From a checkpoint of a small transformer trained on Wikipedia.
Size: 9 layers, width 320, 5 heads of 64, vocabulary 16384.
Training: a variant of Muon for these matrices, 859M tokens.
Each number is 200 + 40 x the weight over its row's rms, rounded and kept within 0 to 999. Layers, rows and columns count from 0. The size before them is the row's rms in percent of the matrix's.

# layer 5 MLP down, 320x1280, rms 0.0715, rows 214-264, columns 1216-1279
103,240,246,288,214,218,237,119,273,161,278,227,152,194,258,231,171,261,163,224,238,225,227,223,201,251,216,181,184,115,235,164,263,219,181,205,273,154,200,197,204,228,217,254,212,194,184,170,196,172,154,192,123,180,218,207,228,205,265,198,165,200,233,276,162
099,231,147,199,231,221,228,236,154,206,192,198,205,214,208,158,171,196,299,174,178,138,240,249,197,154,259,188,245,130,179,174,191,198,166,257,216,241,214,190,257,252,220,168,185,136,232,189,161,269,210,228,235,122,187,143,178,174,137,163,202,142,195,185,195
100,176,220,161,171,179,152,278,202,184,141,235,183,227,252,180,182,278,185,195,164,119,227,191,176,197,185,190,214,174,227,236,220,216,195,200,195,217,181,166,126,163,222,219,221,241,139,192,108,176,147,182,212,187,204,186,144,228,220,208,201,153,184,217,193
102,209,229,202,221,220,125,200,187,161,321,168,216,192,133,159,244,218,274,209,260,240,208,199,156,234,174,141,199,189,277,202,170,256,220,205,145,213,189,179,158,218,161,220,185,257,180,173,229,207,103,186,113,227,194,232,169,215,177,266,219,148,217,199,130
102,189,191,164,149,184,196,241,238,227,203,256,214,212,178,180,290,299,235,253,191,227,222,255,156,217,118,141,162,111,241,171,222,209,214,118,248,193,189,225,167,150,172,273,248,189,203,191,198,196,202,227,206,106,231,227,199,187,235,218,176,196,154,227,251
101,197,108,194,206,200,195,140,233,220,235,203,116,241,246,224,200,220,275,109,178,171,189,271,156,230,148,176,236,120,172,175,192,197,166,170,211,188,202,246,174,197,132,201,199,187,190,181,207,180,114,208,176,198,235,230,186,198,181,138,278,201,122,183,181
107,200,203,174,234,281,96,195,196,210,189,175,173,184,118,136,150,191,160,244,215,235,211,141,221,160,301,195,225,224,159,210,181,197,197,256,122,210,225,163,185,144,225,201,214,175,183,178,155,245,179,176,239,245,187,233,113,147,212,141,168,235,239,147,157
095,246,170,224,181,247,151,267,212,244,173,187,264,207,215,225,248,131,200,184,119,257,139,193,161,154,224,169,173,181,182,164,268,197,273,238,180,188,216,164,198,211,218,241,145,233,166,210,269,256,144,255,269,231,205,166,263,219,171,200,162,264,205,198,215
097,222,238,148,263,181,176,190,177,231,250,182,178,246,202,225,161,234,218,178,273,176,251,231,165,216,184,192,198,242,188,215,204,163,124,162,230,127,163,156,188,236,94,234,223,206,203,195,276,128,202,230,275,142,239,185,156,193,226,164,240,205,158,187,178
099,192,195,201,174,156,214,222,218,200,288,170,129,233,169,231,144,151,222,101,229,191,171,177,117,240,210,213,162,267,208,107,205,142,254,186,189,225,235,197,124,249,204,183,193,211,124,198,142,132,175,194,184,142,150,175,197,281,168,206,150,182,219,202,167
096,183,192,191,123,154,180,180,167,204,141,198,218,186,230,205,172,289,304,283,119,206,209,158,244,199,200,192,227,121,206,183,197,185,203,171,149,131,165,219,172,214,224,241,178,228,207,176,132,237,216,87,171,209,209,84,216,200,182,243,290,270,242,203,195
101,154,171,170,173,209,220,216,236,128,159,162,134,273,209,202,192,118,213,164,199,189,216,182,143,207,221,191,215,125,173,262,181,110,217,179,203,222,142,170,231,204,217,252,241,214,166,204,194,209,138,198,241,186,167,219,189,230,136,212,150,194,151,191,199
101,227,180,165,252,267,260,211,241,185,137,230,183,125,218,191,216,169,154,290,251,179,215,164,180,203,252,207,211,256,104,192,172,171,235,224,176,269,205,176,198,116,140,112,257,267,168,235,231,184,207,242,256,200,164,175,149,213,229,215,125,187,152,233,215
098,212,245,201,207,174,223,286,234,194,266,131,230,189,254,198,192,192,154,177,183,211,192,227,240,217,221,200,173,242,173,171,188,234,133,262,179,203,157,181,185,151,251,148,215,237,195,129,232,247,166,248,251,136,171,187,204,160,164,227,173,204,218,221,173
098,235,226,143,193,231,148,205,227,220,158,269,202,221,177,253,132,186,207,179,202,150,247,155,200,264,261,220,249,186,126,240,232,128,175,211,212,217,246,235,165,206,202,187,199,176,260,181,251,220,233,167,215,229,247,263,258,285,237,213,220,192,244,258,228
104,163,221,182,206,233,194,196,170,172,271,190,155,248,262,260,176,214,189,153,261,175,218,134,210,171,259,174,207,141,164,201,238,197,291,269,204,199,192,201,230,176,212,141,176,172,167,196,178,229,123,177,194,166,202,197,245,230,186,218,251,177,156,165,229
101,192,218,197,166,236,152,92,220,231,202,244,195,186,154,230,217,180,213,123,179,262,203,161,129,205,271,151,212,183,209,285,212,258,166,219,215,222,271,225,228,185,169,232,148,230,302,168,176,148,174,159,174,279,199,236,206,214,222,185,194,116,207,284,165
101,251,224,269,163,237,151,197,255,193,163,265,182,234,269,194,197,193,218,130,206,153,194,203,192,187,197,171,210,155,260,187,221,243,128,255,201,172,184,209,218,184,260,195,156,217,258,165,198,226,222,273,140,265,168,153,261,229,168,204,234,183,172,179,241
102,154,190,199,247,60,217,242,256,243,181,237,207,209,164,191,274,157,166,191,168,131,209,244,219,220,190,216,184,209,177,271,180,179,178,205,204,215,269,255,227,223,123,212,234,196,189,227,173,175,198,234,194,158,236,233,263,129,174,194,156,173,159,233,218
099,176,261,281,178,148,194,158,287,241,179,195,228,259,222,211,213,168,174,231,209,160,176,192,172,178,209,183,208,204,181,209,231,182,198,173,158,221,223,222,196,206,197,190,203,261,168,198,213,235,204,206,250,225,169,164,182,200,199,234,224,206,209,175,152
096,162,260,213,170,147,207,153,185,257,212,168,297,246,203,165,150,207,209,229,168,181,228,203,300,177,135,228,142,210,214,185,172,202,214,165,234,251,222,207,189,229,223,170,164,211,220,216,245,199,151,218,185,162,228,70,174,218,177,198,245,207,218,186,168
099,244,145,178,186,168,163,168,171,202,235,197,115,207,170,200,209,185,184,242,155,196,175,187,237,239,244,183,238,266,184,258,146,233,213,214,170,170,189,168,158,202,197,160,191,198,167,237,145,177,229,241,232,247,157,189,160,280,174,228,170,186,200,141,181
099,233,248,222,214,164,238,172,233,238,221,238,233,196,206,191,142,198,160,164,201,220,158,105,213,235,222,180,179,168,157,242,209,183,131,163,255,219,176,143,229,282,227,163,164,223,257,147,161,201,264,217,294,187,267,169,238,161,203,151,187,240,218,255,177
098,264,210,163,164,181,317,210,226,208,187,154,177,231,211,178,225,232,202,249,255,196,165,239,262,162,186,193,177,209,203,147,195,225,198,269,194,218,168,247,184,203,145,123,226,209,135,176,172,176,233,145,180,194,223,209,238,169,216,246,289,193,248,185,222
140,140,222,189,239,266,181,165,168,220,178,178,246,240,171,171,249,202,256,208,279,216,231,247,261,182,225,207,216,195,162,231,192,225,179,214,229,159,186,176,241,133,142,239,168,236,153,170,211,285,221,187,195,225,193,234,145,235,236,206,161,233,273,153,199
101,202,250,193,192,195,195,159,170,281,183,193,180,202,228,202,207,199,275,199,240,143,161,231,221,186,209,216,136,220,147,237,193,198,120,200,226,168,152,250,179,245,223,194,185,220,179,239,221,205,216,250,262,202,223,186,237,177,256,217,202,196,198,199,142
099,194,231,165,150,214,145,230,173,309,176,177,158,200,149,222,186,239,243,241,172,164,197,314,199,125,101,178,148,195,194,128,222,240,187,203,268,236,194,288,197,254,213,244,251,207,199,261,242,236,158,206,156,222,165,138,170,219,206,189,210,247,210,180,208
100,202,173,208,129,245,185,247,172,193,142,236,138,202,214,235,245,188,227,169,264,214,269,169,148,211,204,204,194,272,126,213,223,153,175,218,187,265,138,145,155,174,132,210,213,109,175,179,151,206,217,150,157,200,234,228,142,189,230,207,169,201,225,235,182
098,168,238,155,196,196,187,219,156,211,198,235,204,209,153,200,181,185,212,174,219,242,231,242,258,270,193,212,131,166,204,218,224,114,201,176,215,186,159,270,188,189,226,173,229,225,227,179,268,196,201,309,221,167,273,238,181,152,190,202,174,113,233,206,192
099,191,253,212,207,176,186,188,223,254,269,210,159,225,229,181,204,237,156,136,237,221,181,201,181,197,219,196,213,166,143,229,226,179,207,168,259,213,169,197,160,217,155,191,172,180,208,225,217,207,121,211,248,205,229,186,219,146,218,215,231,226,217,227,204
100,203,256,285,256,177,204,204,156,242,162,132,271,253,185,173,193,145,197,165,217,208,214,154,178,193,199,156,196,192,188,209,164,143,269,257,226,194,177,172,174,224,180,160,220,229,262,205,211,171,193,199,277,148,218,211,183,214,160,176,226,248,229,233,252
099,176,247,167,181,161,160,223,208,142,140,196,222,211,309,223,173,182,179,228,104,204,186,189,214,247,146,173,150,183,169,175,255,273,173,212,150,285,220,191,142,202,152,147,214,229,136,216,235,205,129,192,284,168,231,187,183,199,268,174,261,125,234,198,207
098,237,172,206,188,222,194,205,177,301,235,224,176,166,197,226,207,204,247,210,213,196,211,212,116,212,143,172,250,231,251,118,208,155,194,212,178,314,137,238,107,161,179,230,274,136,206,256,205,253,189,157,155,224,221,228,186,254,177,227,164,165,187,208,291
101,222,183,225,206,232,170,196,148,193,233,211,217,170,205,161,172,206,140,236,181,212,211,165,256,196,211,186,212,184,259,279,206,175,232,201,219,234,210,215,167,179,241,199,243,155,262,211,181,196,244,178,172,220,275,213,185,215,238,173,161,208,216,246,224
101,198,151,198,145,194,197,230,296,133,193,228,165,165,171,218,251,262,168,231,208,239,253,153,189,228,201,175,190,191,196,205,216,205,201,174,178,160,174,251,136,179,215,195,147,114,167,173,149,259,263,207,232,165,155,219,168,293,234,238,145,181,216,181,218
102,192,187,210,195,171,168,196,145,184,274,238,144,179,257,234,189,208,237,212,285,240,175,247,145,131,175,205,217,183,175,227,207,261,249,198,149,206,218,264,137,215,210,184,192,188,272,179,178,177,250,195,108,214,146,173,201,203,155,151,177,160,136,211,178
100,251,193,236,216,186,164,113,219,167,201,204,202,260,162,211,176,207,224,184,242,227,211,229,195,164,192,295,232,219,205,277,227,179,192,194,171,210,268,171,138,211,227,215,151,201,214,203,227,270,191,177,204,194,227,203,269,216,160,273,212,163,217,174,219
097,152,270,254,179,257,192,235,230,211,250,176,176,181,295,214,200,236,163,214,151,208,248,194,161,229,159,252,175,235,211,199,212,185,173,258,239,204,210,240,217,265,191,227,210,262,211,172,198,288,213,220,167,123,174,196,248,260,185,184,253,178,206,180,211
100,184,153,157,277,110,231,184,231,112,221,232,173,153,216,121,183,186,305,153,111,212,165,229,232,229,158,280,207,206,228,209,233,173,243,163,155,185,172,305,164,223,193,144,176,183,136,115,199,118,138,213,187,149,173,192,220,241,226,220,224,219,244,191,286
104,200,147,202,125,179,294,252,247,222,200,114,289,272,167,226,289,218,176,192,229,205,198,199,176,307,233,306,276,211,194,162,217,200,157,218,248,191,226,169,146,193,203,137,192,192,253,138,228,180,137,141,243,136,174,216,213,184,219,199,171,157,177,202,234
101,203,246,126,170,180,181,183,227,220,228,233,242,266,179,209,208,204,169,214,207,153,219,203,234,188,200,208,226,179,174,197,211,216,171,163,196,215,243,250,220,186,223,240,199,155,163,261,267,240,226,222,177,211,184,254,182,173,211,199,183,228,152,241,185
100,205,278,213,270,206,235,243,169,183,176,180,149,223,223,169,101,165,188,255,187,183,253,207,251,145,211,235,190,261,253,195,229,250,127,205,189,206,209,208,199,220,172,209,159,115,197,251,214,172,194,169,218,227,247,205,184,232,150,117,200,191,223,263,213
098,132,214,197,217,196,256,248,215,120,164,172,152,252,200,264,200,229,196,198,203,208,176,227,181,207,203,202,213,224,199,229,241,249,176,163,144,189,266,186,119,129,192,190,193,162,210,190,268,224,150,241,193,192,162,243,258,193,204,231,230,232,76,282,232
099,214,108,192,160,204,240,197,143,262,181,173,232,223,165,160,97,168,189,196,168,234,213,194,232,212,208,269,189,202,200,231,204,176,211,207,183,271,106,184,196,226,230,168,224,183,202,179,125,234,158,206,208,195,212,215,217,182,201,219,256,221,234,165,147
100,197,169,184,230,242,197,196,283,238,145,200,183,205,158,248,265,146,176,230,302,190,233,241,163,191,159,209,208,226,149,198,214,199,109,250,173,227,156,129,211,215,206,197,257,190,223,229,151,144,219,215,225,192,223,150,239,253,192,179,183,267,222,190,117
102,197,180,229,176,197,183,245,158,124,160,153,244,190,278,171,149,165,191,204,221,187,232,177,167,108,191,228,204,227,289,184,224,142,176,264,148,153,143,243,248,191,211,293,203,207,275,168,169,195,153,226,230,172,203,173,220,213,221,208,211,191,239,157,234
099,265,180,201,158,236,158,250,178,243,237,233,156,179,234,231,223,180,138,218,169,197,206,248,171,167,224,206,218,284,222,167,219,227,181,304,147,212,206,212,117,237,266,173,241,184,231,152,181,230,274,164,195,208,168,197,171,202,122,150,219,155,193,176,188
100,233,162,210,155,231,237,198,232,130,274,230,147,158,216,152,164,238,156,179,176,247,174,219,166,140,241,192,215,198,133,167,164,204,214,241,225,238,241,205,164,152,180,197,221,193,216,251,131,184,214,149,250,193,158,235,224,225,150,194,125,219,197,210,233
098,169,207,225,232,147,215,226,134,203,214,228,182,230,208,186,191,171,198,241,147,275,180,302,196,179,181,282,236,238,138,163,181,224,214,138,236,143,254,166,212,199,202,185,168,247,204,217,192,104,187,279,219,169,241,150,180,232,169,255,245,194,190,299,187
103,155,233,248,176,228,256,173,260,216,228,200,191,220,197,237,217,178,210,171,200,252,255,223,171,255,265,137,212,189,189,231,167,232,209,232,181,217,161,199,262,286,203,196,172,178,159,199,179,202,143,212,294,212,168,211,151,187,300,222,267,297,193,270,198
103,173,174,159,219,253,219,240,176,200,271,236,235,229,134,170,216,214,153,170,200,241,185,201,260,236,247,120,228,84,197,205,193,187,167,149,220,177,159,257,300,192,162,233,147,133,236,184,179,239,161,194,203,195,188,206,176,183,124,280,253,215,164,164,178